config.yaml
n_layer: 17
d_model: 224
n_head: 7
n_kv_head: 7
head_dim: 64
d_mlp: 576
vocab_size: 8192
activation: "geglu"
norm: "rmsnorm"
norm_place: "pre"
norm_eps: 1e-05
positions: "rope"
rope_base: 10000.0
rope_fraction: 1.0
qk_norm: true
attn_scale: 0.162
bias: "none"
tie_embeddings: false
parallel_block: true
extras: ["capped logits"]
init: "uniform"
init_std_qkv: 0.0325
init_std_o: 0.023
init_std_up: 0.0325
init_std_down: 0.0
optimizer: "adamw"
lr: 0.00264
lr_mult_up: 1.24
beta1: 0.9
beta2: 0.99
lr_head: 0.00605
warmup_steps: 440
schedule: "wsd"
decay_fraction: 0.865
decay_shape: "linear"
final_lr_fraction: 0.0
batch_tokens: 65536
seq_len: 512
doc_mask: true
train_tokens: 470700000
steps: 7183
dataset: "wikipedia_en"
Each number is 128 + 32 x the weight over its row's rms, rounded and kept within 0 to 255. Layers, rows and columns count from 0. Numbers have three digits each. The size before them is the row's rms in percent of the matrix's.

# layer 7 MLP up, 576x224, rms 0.146, rows 480-517, columns 112-167
108:103071127147146114118103088105128093141141138186117148108113150158135059099050179144160159124080184067111113091133101153138101153129162220118139134142096132061175121150
100:130109093101142096137160062112122099073113175122117098148120098160104118148202159154193189135114135126111105157120100182042094154113129107188133123115166163111119150209
099:167147164089142075145108155053129145095106119118159147053103135146107151073124136130117107150116152079119101074132187131161147116100134071099113103148155144143111119157
101:167102083180184114085135127100137114070130113069147142156164103084086139114091121175123158115187119154162098087144198127088157090128108082119124114115086122138127052160
112:158158112119187181104144135137117091112167127108069080191111097117085139126116126083147146165149176096095093118179114125172167164185112110144098071167151083146169180162
091:118115081123125152124122125127111143150155103158142135098118097117125100144172135120159144163146137114151127130176118155097143207096159171120136138136078108129102203165
102:097110123129093089072117175165159168130147166103137127146146131164086163087095166134148134166103131066087084098156162152151105123131187157115155152180144182143115132124
101:155163109103106149142121067129099140169068097080043105131087166186157143107171091136089144080160083158164137089106125193129175199144149162066153149122143164139119136112
102:116179166139191132152158134133169104145098162142109154066153139170083125135122135144196138153059119087091073068093144168083145176162121130136116115186119116146178109125
097:152192107061153148170125088185133154067141149081170151129152118098113169115133097134114150113108073132120149076133225159115145116097136180145133160103134137171106112141
098:172166093077045109163140118170095151115136106198105119125134113114096140164141105053149138187111152146133111158081052094099183147072100150209119101112126114178077100135
101:118086121128081136081065133126101147175144130088142150088109118099029129159182124090153104135124157105129117169082133111157123122157095105088140151117140124123120121164
095:108098153203123154174115088100110112154054107106167145139153141167127145170108135101136126116059132153160136105136167109147099132136140140070151150225140148176118087166
088:205139132118164090128146114126115064139078144088127054098086136146097062083145114145082078131094075114035144147116065115136128127079152104144122168139092124135116169098
095:090178159166168156122171134185104072149193172149107157132097097180088124161073136077122131155141169161080112108119091123175159103126152117167122119126151140145070100122
109:148141125080132094114109166103118080137149161116083153094160129137074191064154149129133124144148132147132200111152110129147127088083180130129140154228075114164091101117
100:102085165153091168164136176140149149169093162104093137060175137034126084147048180144114111084154131096102110123108193147141086142137151122122160087119153105076074074138
097:108160128100080132065158137096106107084139145135088127113047150078130131127137124101132100146095119142049074161173108160116112155088136100170126135117137118169093102089
095:117114124137151133186130130175110063142158112137125138152129095162155088117136163115181174157090136180107173160103130178126157058149130104152131196073082098078118158181
094:075126160131133080096093131158090150120129081133128086161117151140137150096135111149131155113127185074159125156171070089177081130105130143118136181101136150110165079111
106:131167098127099144084165059133107121143147146121114123098122099148109134109104067190127195142081103137109101182151160095141087073150130154139104108202131090140119093146
108:105086097174114155217092146094125194157082177148104134115058110101163125135077153094122130097082117115149149062107126158100164123129087154132205123167101115125123125199
099:105144087099179120165127134178142113107167184152087108167108172155148098138122172188077199168159175108067166180122137143102116155101140107093150103187135129164121141135
117:126155101127144090133112148178156121146168177121104139106133101069064146162104168126180176095152115096080139157112077114158129115098141153138147100149115167154123115160
103:156124165091140093177117146209128082134102068120184133156120122090143133136100158114189101110086170048189101117121120113167130082088132109107123114178107140166116119133
118:152159123148118148175094131084150115056098119091135162125144148152113123134116140116161090061176147137112115081148088166086088140130075117155060123079194193138165153070
107:123107108130162117184158119129125116127127103159145157134174139121113129137087151123202171121122119132075132156133143165119125121149132112104143165137148159087134068101
094:113113127145143100175096157128047130092140146053161155086089143114166172189118120137137088086127089094053176099090109102079114128123157092152111087161098136124070110113
091:155102131094155130160166050140108168115158107110163131091147142115149147100127148176086127202146085133103158130120134172107119131084131120111178115068098109148112113119
103:115144093131139107106109159135139107165088101138120097072143149065128150175170126165122105131195164080137096080110195112145172093098161116117091106080184131132162175123
113:109129143068159148134114085111165153088200100153106121131148150165127112160166143164118159097148135140050128124137151159172171113127120156086148127159162143121112143120
106:159080140170126102211080133135061153149094127099142109163170201054127164189137134144128114170120127098171142161133131123114152111192129145067163123144126123090120159134
098:143164079098108102103100096136138127097184152109118136159137138149090132105159115095147158101086124150074164170155057140052150135088121063155151128184109138165126136171
093:108147126120094128064137136163119143092097130158113062097096116149138150168138151152148119221095115115114121148137087168135082107135118184160074077126143120115105194160
100:182190144148136125081111116088106150112173192088110097124120107158080090074143154097092104125132161119104124095096118108133134062101066095129160090150139119174085116156
099:144136121096211122131136178141083119074122134145076173135113147132134177106180119125126136132137165167139151155153131099104097148102116102133136143150128147156107182172
085:178155140095161104125165114113172127097117067158110079100113152161139128101217082091118123179087136138177102095162068190150123130147183126161153162107094132118092102187
099:148072158118146146167109161106141126090119119139168092156153120195131059131101091137073095113126155152186113127183173125176119091127128111138161175126170102105084106122
# layer 7 MLP down (transposed), 576x224, rms 0.112, rows 480-517, columns 112-167
106:108090079144113123132108141131115068157144140187136121148101113090089106070124161147108116123136134098081137152120141160093157186139142170165172116153150074067162128127
100:058160158113089170111117138133160150141180098162169120123124163168111171064124210163158127104140108104111144158146132172085142157138105120109132103136107125114089093163
099:150160129132129115148130129176145168155075103130065112139175093073108172146138130203113157132157067138116147101082128133098144154151112186073122180091141098165133114165
101:107179169140203137085071104115152151114105168183147125115138151139135118071080100138076105116130110126117116103165140153119078088102170139097083076193094143105144064148
108:144146151140134128101100054121053136106104116080206078129142108126151099118098102108130130162141090140155100103097125138177162099153172110157109079162091084116118132092
092:096128115092109195152090092185174112091101156089129095147219101102108190152104064153111109117109128132191072115063150137097171100084125134140205163125151124155088116079
104:083145175115130108149120172112152141122068120087179178153151135107097121180147085116159108123070173127154132197162190142085136120148114086131099120140170147155182153147
103:183130089176139137084067106128055088131139158176127138188087118090114211117128109111139179048142155138086127108117146113134076123096135156112139190179154115104106183145
102:117097155153103153116155113167126145149118148168149092136141145110080119180108082064153094100149113112116098181115090143122155111145097170171166088207099109159183164081
097:138127133107148167143151104135166154147123120145157035117076183164185113125112132155145105052159137097148117151129087165072095128134150152145109080154106152080179141110
102:162179107180074161152109146155188134095106106126123100096067163106154104102107145074139124137076103102156192135106147125127110159165052116135124055082126103171127136168
100:158139112142121130176173139088118156131165161079103121147096153092138167088127096112098128088089106167164122156166160083091112176071127071129170132122155127152108102194
094:087131073107149098090117166150076138094158115189113180130139111103109133097165117104139199165153123036078118076087140158121140076127149153178159112121085091089104158082
092:125147169194150134129146099069164134095144101114099149052085218096178188120129056112109111191103114145135105124218143146149134083079157111112131161101091117150170135157
094:088148139120105153127147102146128144139121170107161140085129121128142189148090117110127123155223102068135112144104107158126148159103146137134127171166156108136138092146
106:127152110150085110092146091121164152119087121140090163144139100093153142108128107102115154139068100122092115127092141179095099087142165110107206105155141141105084069144
102:155120161107179071087172151142153162083115058115165088127058116101168127125106078127129093162119171118226106138135122169180097129123106125089106129104137115180107124145
098:160142121140114189105162145107049139091137102101186112102137148088121136127151184164133093093093131179203170143081155132155179124115151113161129194158132129111132161108
096:110182061116153109103096150168109145094132127167118122141095134162175092132145127183120125114111132080126111119150122021180105084123129143116074136120156091114085116166
098:146095055078088120166092134098090110099050098153120175153164144175099159191079077042121050105153119112101152150110142097054136099167133120136105148088218100127065096123
107:094103150134176145145074066144151112082191084051118120103091143078206169050142169098124090088129164174160101134129100107159137139115129120129135102119148074086138044156
108:074154157088103129152154128121168114075128177138111121194117114121161096114081109142159132128160125120141121079152164157101115090099134160150138118194151142124103109120
101:169140098075120108038126132143125114163104138143137102095137137127143089156092118144201105133133123158131117097134146163124045180141116143116136083123081105124154209079
105:165156132125097071140145136074138153114129167159149133124131123140115111068113108090110131113125193119085128133155157148099134080072116108106164095117121102207089061159
104:097118150129149135138113130115112164175106130154158116124197136115081039075115088098134161124186143124048103129103103127121101123109157068108052150186142131091089146155
113:136087064137068083132144086117147182141105124108064173125077164147115082120129167148101165143116096143123147099155116105150143104123130094155168206109093137134173153143
101:088107190161125099124159152107109147115150160126112153095138156097169105105163100160087131137144126094149108141127144123121123080135160069099165106103176095155148153153
091:092119081122134107143152183159108100153164150171095140099126130120147119095155089139189144140093068105135140097115127084122102138156125148097184123114135139150145155135
093:125091098158110150150083125125126111189092162187156161145155168160140096183098157135142097119169068102112109113129132134139157179141156149152169128169143103110156154151
107:120127155117188145113127061146146148167118137122196141112141154128110189163072155106148136103137135048096142146107132168176149112199099078125120111108145135147076177087
115:184143048129170150144104126114134109181132198155150141152148144192139173096113115126125138077113163118075148120164151107182134148122138192114157156109191140140092148122
107:151183109086066079143114142146176126155061084081165116119145199121144140137119152143052154075086156129131093113143130134112128126137116153128139147114152165113121121111
100:178109146158142173121131137171171169092162160173091218098119090177200211108135155065082185098106149085169105067097089110064146114104101124097140097125107181126110103131
094:111168182132140140233066104065191097110150109118115156111142111108166120148134121126127130092117167101114101160153184106141125115130135072146121122124114150182127097121
103:141183103104132098136113118122166109103115095124153142136049083172132102125086121126126114124122134122125156118135093124088144118172135113128126089133171092156158103121
099:098152106141119124120166186149187168125087108144106067168106126067104141147086168056135134130118120110153148076164090092110110140143141137134185071080090121150070114129
090:114110175117058147103071128142104118152130135168170111114124140148168196155104146164125106136136123197115137153092112116033091189084159102154130138078136136118113134099
101:121126111124102204135137155109130154179141165134170105156154118140071139143134155142085159124106147120091169123106095137084187139126096133125143145150089124132098151088
# layer 7 MLP gate, 576x224, rms 0.133, rows 481-518, columns 112-167
100:127151119092166160150195082114095085139101131110120123164095155130090152130101047090146159169120110116145153139102104080107119160169123110164114130137198161142122152156
102:142182167130131162110143069078148144135104128147166148143099174091121052103077121110092136151058118122118141128204143125099146172120138145118121127167172124088175084130
098:108114130063101132183178143140112098126124193174081114123119168154190126080156140093126144105104109122150124096137110107119089093129165133108096201146213142134112106161
107:107119165110134112193172123104158097128112092121038137113147212133133112119113107087136087136109153129122126145187101130104108153097057170137126160056117085138172167153
096:156162154113134135176090146103130109171079132161099130089118139141187136153147111144135107109113168148130152121154116122148165098153032098115151106087121143134075125159
106:159119176132133144144165101112141083117045138173163143117094149086127104179077131125112089129156159148187179131128122122116103148208088141125121114093125075109187059140
099:128053128154174129164175125088175081112134105116167134193108142178102172192115081105117080150138135152169102053151134132088097185180098118152137109164121081135057092122
104:137187127112171131140170149123154127126132156090084138129100138162105140099125151081151128173029127079109076062106098151057113153151108149125129153144103104159160141169
104:212087098095116130154138118124155079137076133152190112076180124158151067118155114179159114135107157139122089080134161153122074065134119150132109149155171129110127149102
101:130098156115173140132128137153179087062048137128189129126102169186153179074107120106154099115143160154161143113136201123124066176088115165090125140099097109151152159130
103:183215172136127096117171166144111166098112151156169139126181137095195170136021102141134139107138158144125136154148113143114096155152145127113185118101164087156135130165
104:175167123164132150126128111031128173168088144091109102136172163115122132127121147171135090112058073171124139163189126099125142193095080071057115159142178118147128119170
097:134126179103114128094174175153147169095132140191080161137158169120194170129110149117132093134138192112150088084191167188107095128131142131100172110142145131093132114176
096:109150143137125182102106130160125085175146137102159128117079188153119127119097067144113082064112173138147118130169138124168087121112157145165050162106088140125157160105
105:178181143163112171156163131099088077149116160099130142165147187146105088191077091144150188159087074112155121164166138094109134115113112139051143148110178114140100096111
104:145150150098115110102193142183120154090119160053159116137145184093168083137116103112167066155141159180120093131089087153109154142119116136101055127133123116146097163109
097:139133192164143140142177172104142090092093147125143145088069183144188129088108134101174088170115112116169118181185126132094160179096141111135169179147118076139134092117
103:152159170105144121175116163119159133130109138107140137102150154115156169117121068086140115135098135137173041119138188159087068147174177185119128160142128133129145107176
102:146159152138145131174160172062149137123158202075123164100112169097196103061140166190146083143129137135143131102163171121151148082154104157096139109233117106153129175122
105:106124207168155150140110093175148062107155102142107139088135155154130148153173115108105150110107157109133111138123078113120087143101062201125124192130150085103054157055
102:142115102151155116171121106048118145150081125151186114110163159111085152139134117087175123056138123133182132096195130181143126136183107158108127132081156088115062130086
106:159153134100104126108162153113141065064152111112077102110082202176104137139134082117142116102122148114126091097142203133115136061135092126132127160164150148154070061093
076:171182114123126169175162115118133126081149143163152080176133178115129126102101092150133092125084147180072087137106152141140124114144075126063120083117204075223126123142
106:088135143124167183158150109086105178167124145161085085152120146177116146082086105151109185122119141186082124136139109100089073109202117114098101148069146110082157139046
110:087129181083223146107147156133107149116105119128175121118151161139133132080119141104103114178050076141099136136174133144126130117116149127106129124144120055120126092159
101:170114100083137130159163125096132154122130108115122128124172151196144120075121106121096119181099125161095137144088111133118122117117146150075116185140148081134155057115
097:125109157154074132195122123132109072038095122082151118142106154087152122182154150184135158135123116130134113139133073167108118151160136096055161104070152069116119109127
099:090169117075130147115232133089141148153131099078095138100132189126136125074165073096135104166121062180090203180086165104110094114088095104109100104132149119161109071113
105:134148136141154163113118137167150143111122071094179135156164156134131063153125072156163131134122136169114110156159081141062120132129121168080133144102158044147131092066
109:133133116122141153146115136088117130056106105097111144123164146175149096089149116181128061081072114099152082119183123119115125104139119169086101139080164105143163163170
105:180147117102090126128145100104176149066108150203184162145160168150123182143086083127136152148107130090107121105165096146134109115108058184104143166150185103143151106162
099:106101136167085133166121150115101141119122165157144094182123162126144147122063158180160089039145122137146149138129192112118104075160065122147127117145159099125095110118
099:182179124083142130108120146143117102148070121117199126173162160164140178153082111117120122132127131170120149135099158176105078090175162118159091104130138109086122137132
106:186122107107154119139159124130127119104097152117136110134104170152114122127093114149162115099115167197139119083149153129156105125173107171120093119157120097073115131159
096:150100175096136148102172080134155112167100144138122156139168166115100161098138117072119123145158208149180120167138121105093137129090102146137144095160132087122182155161
097:153126124117089170098177082136096150149096159113129150161117120106099165180112147109199099127084116210118158134164130100052150143101125132111143134092155078127175169110
108:148154174116137128141126065123151096108158136124168176109153139123104094152077103158147121144100143180122073104083163127144098166106071145128049115150167082149106135126
096:088144092110128163169132133128148067119166181101176129122085194073135153112151130093095101109112118141162192181185191093145134116099130110134129180091193123152079154110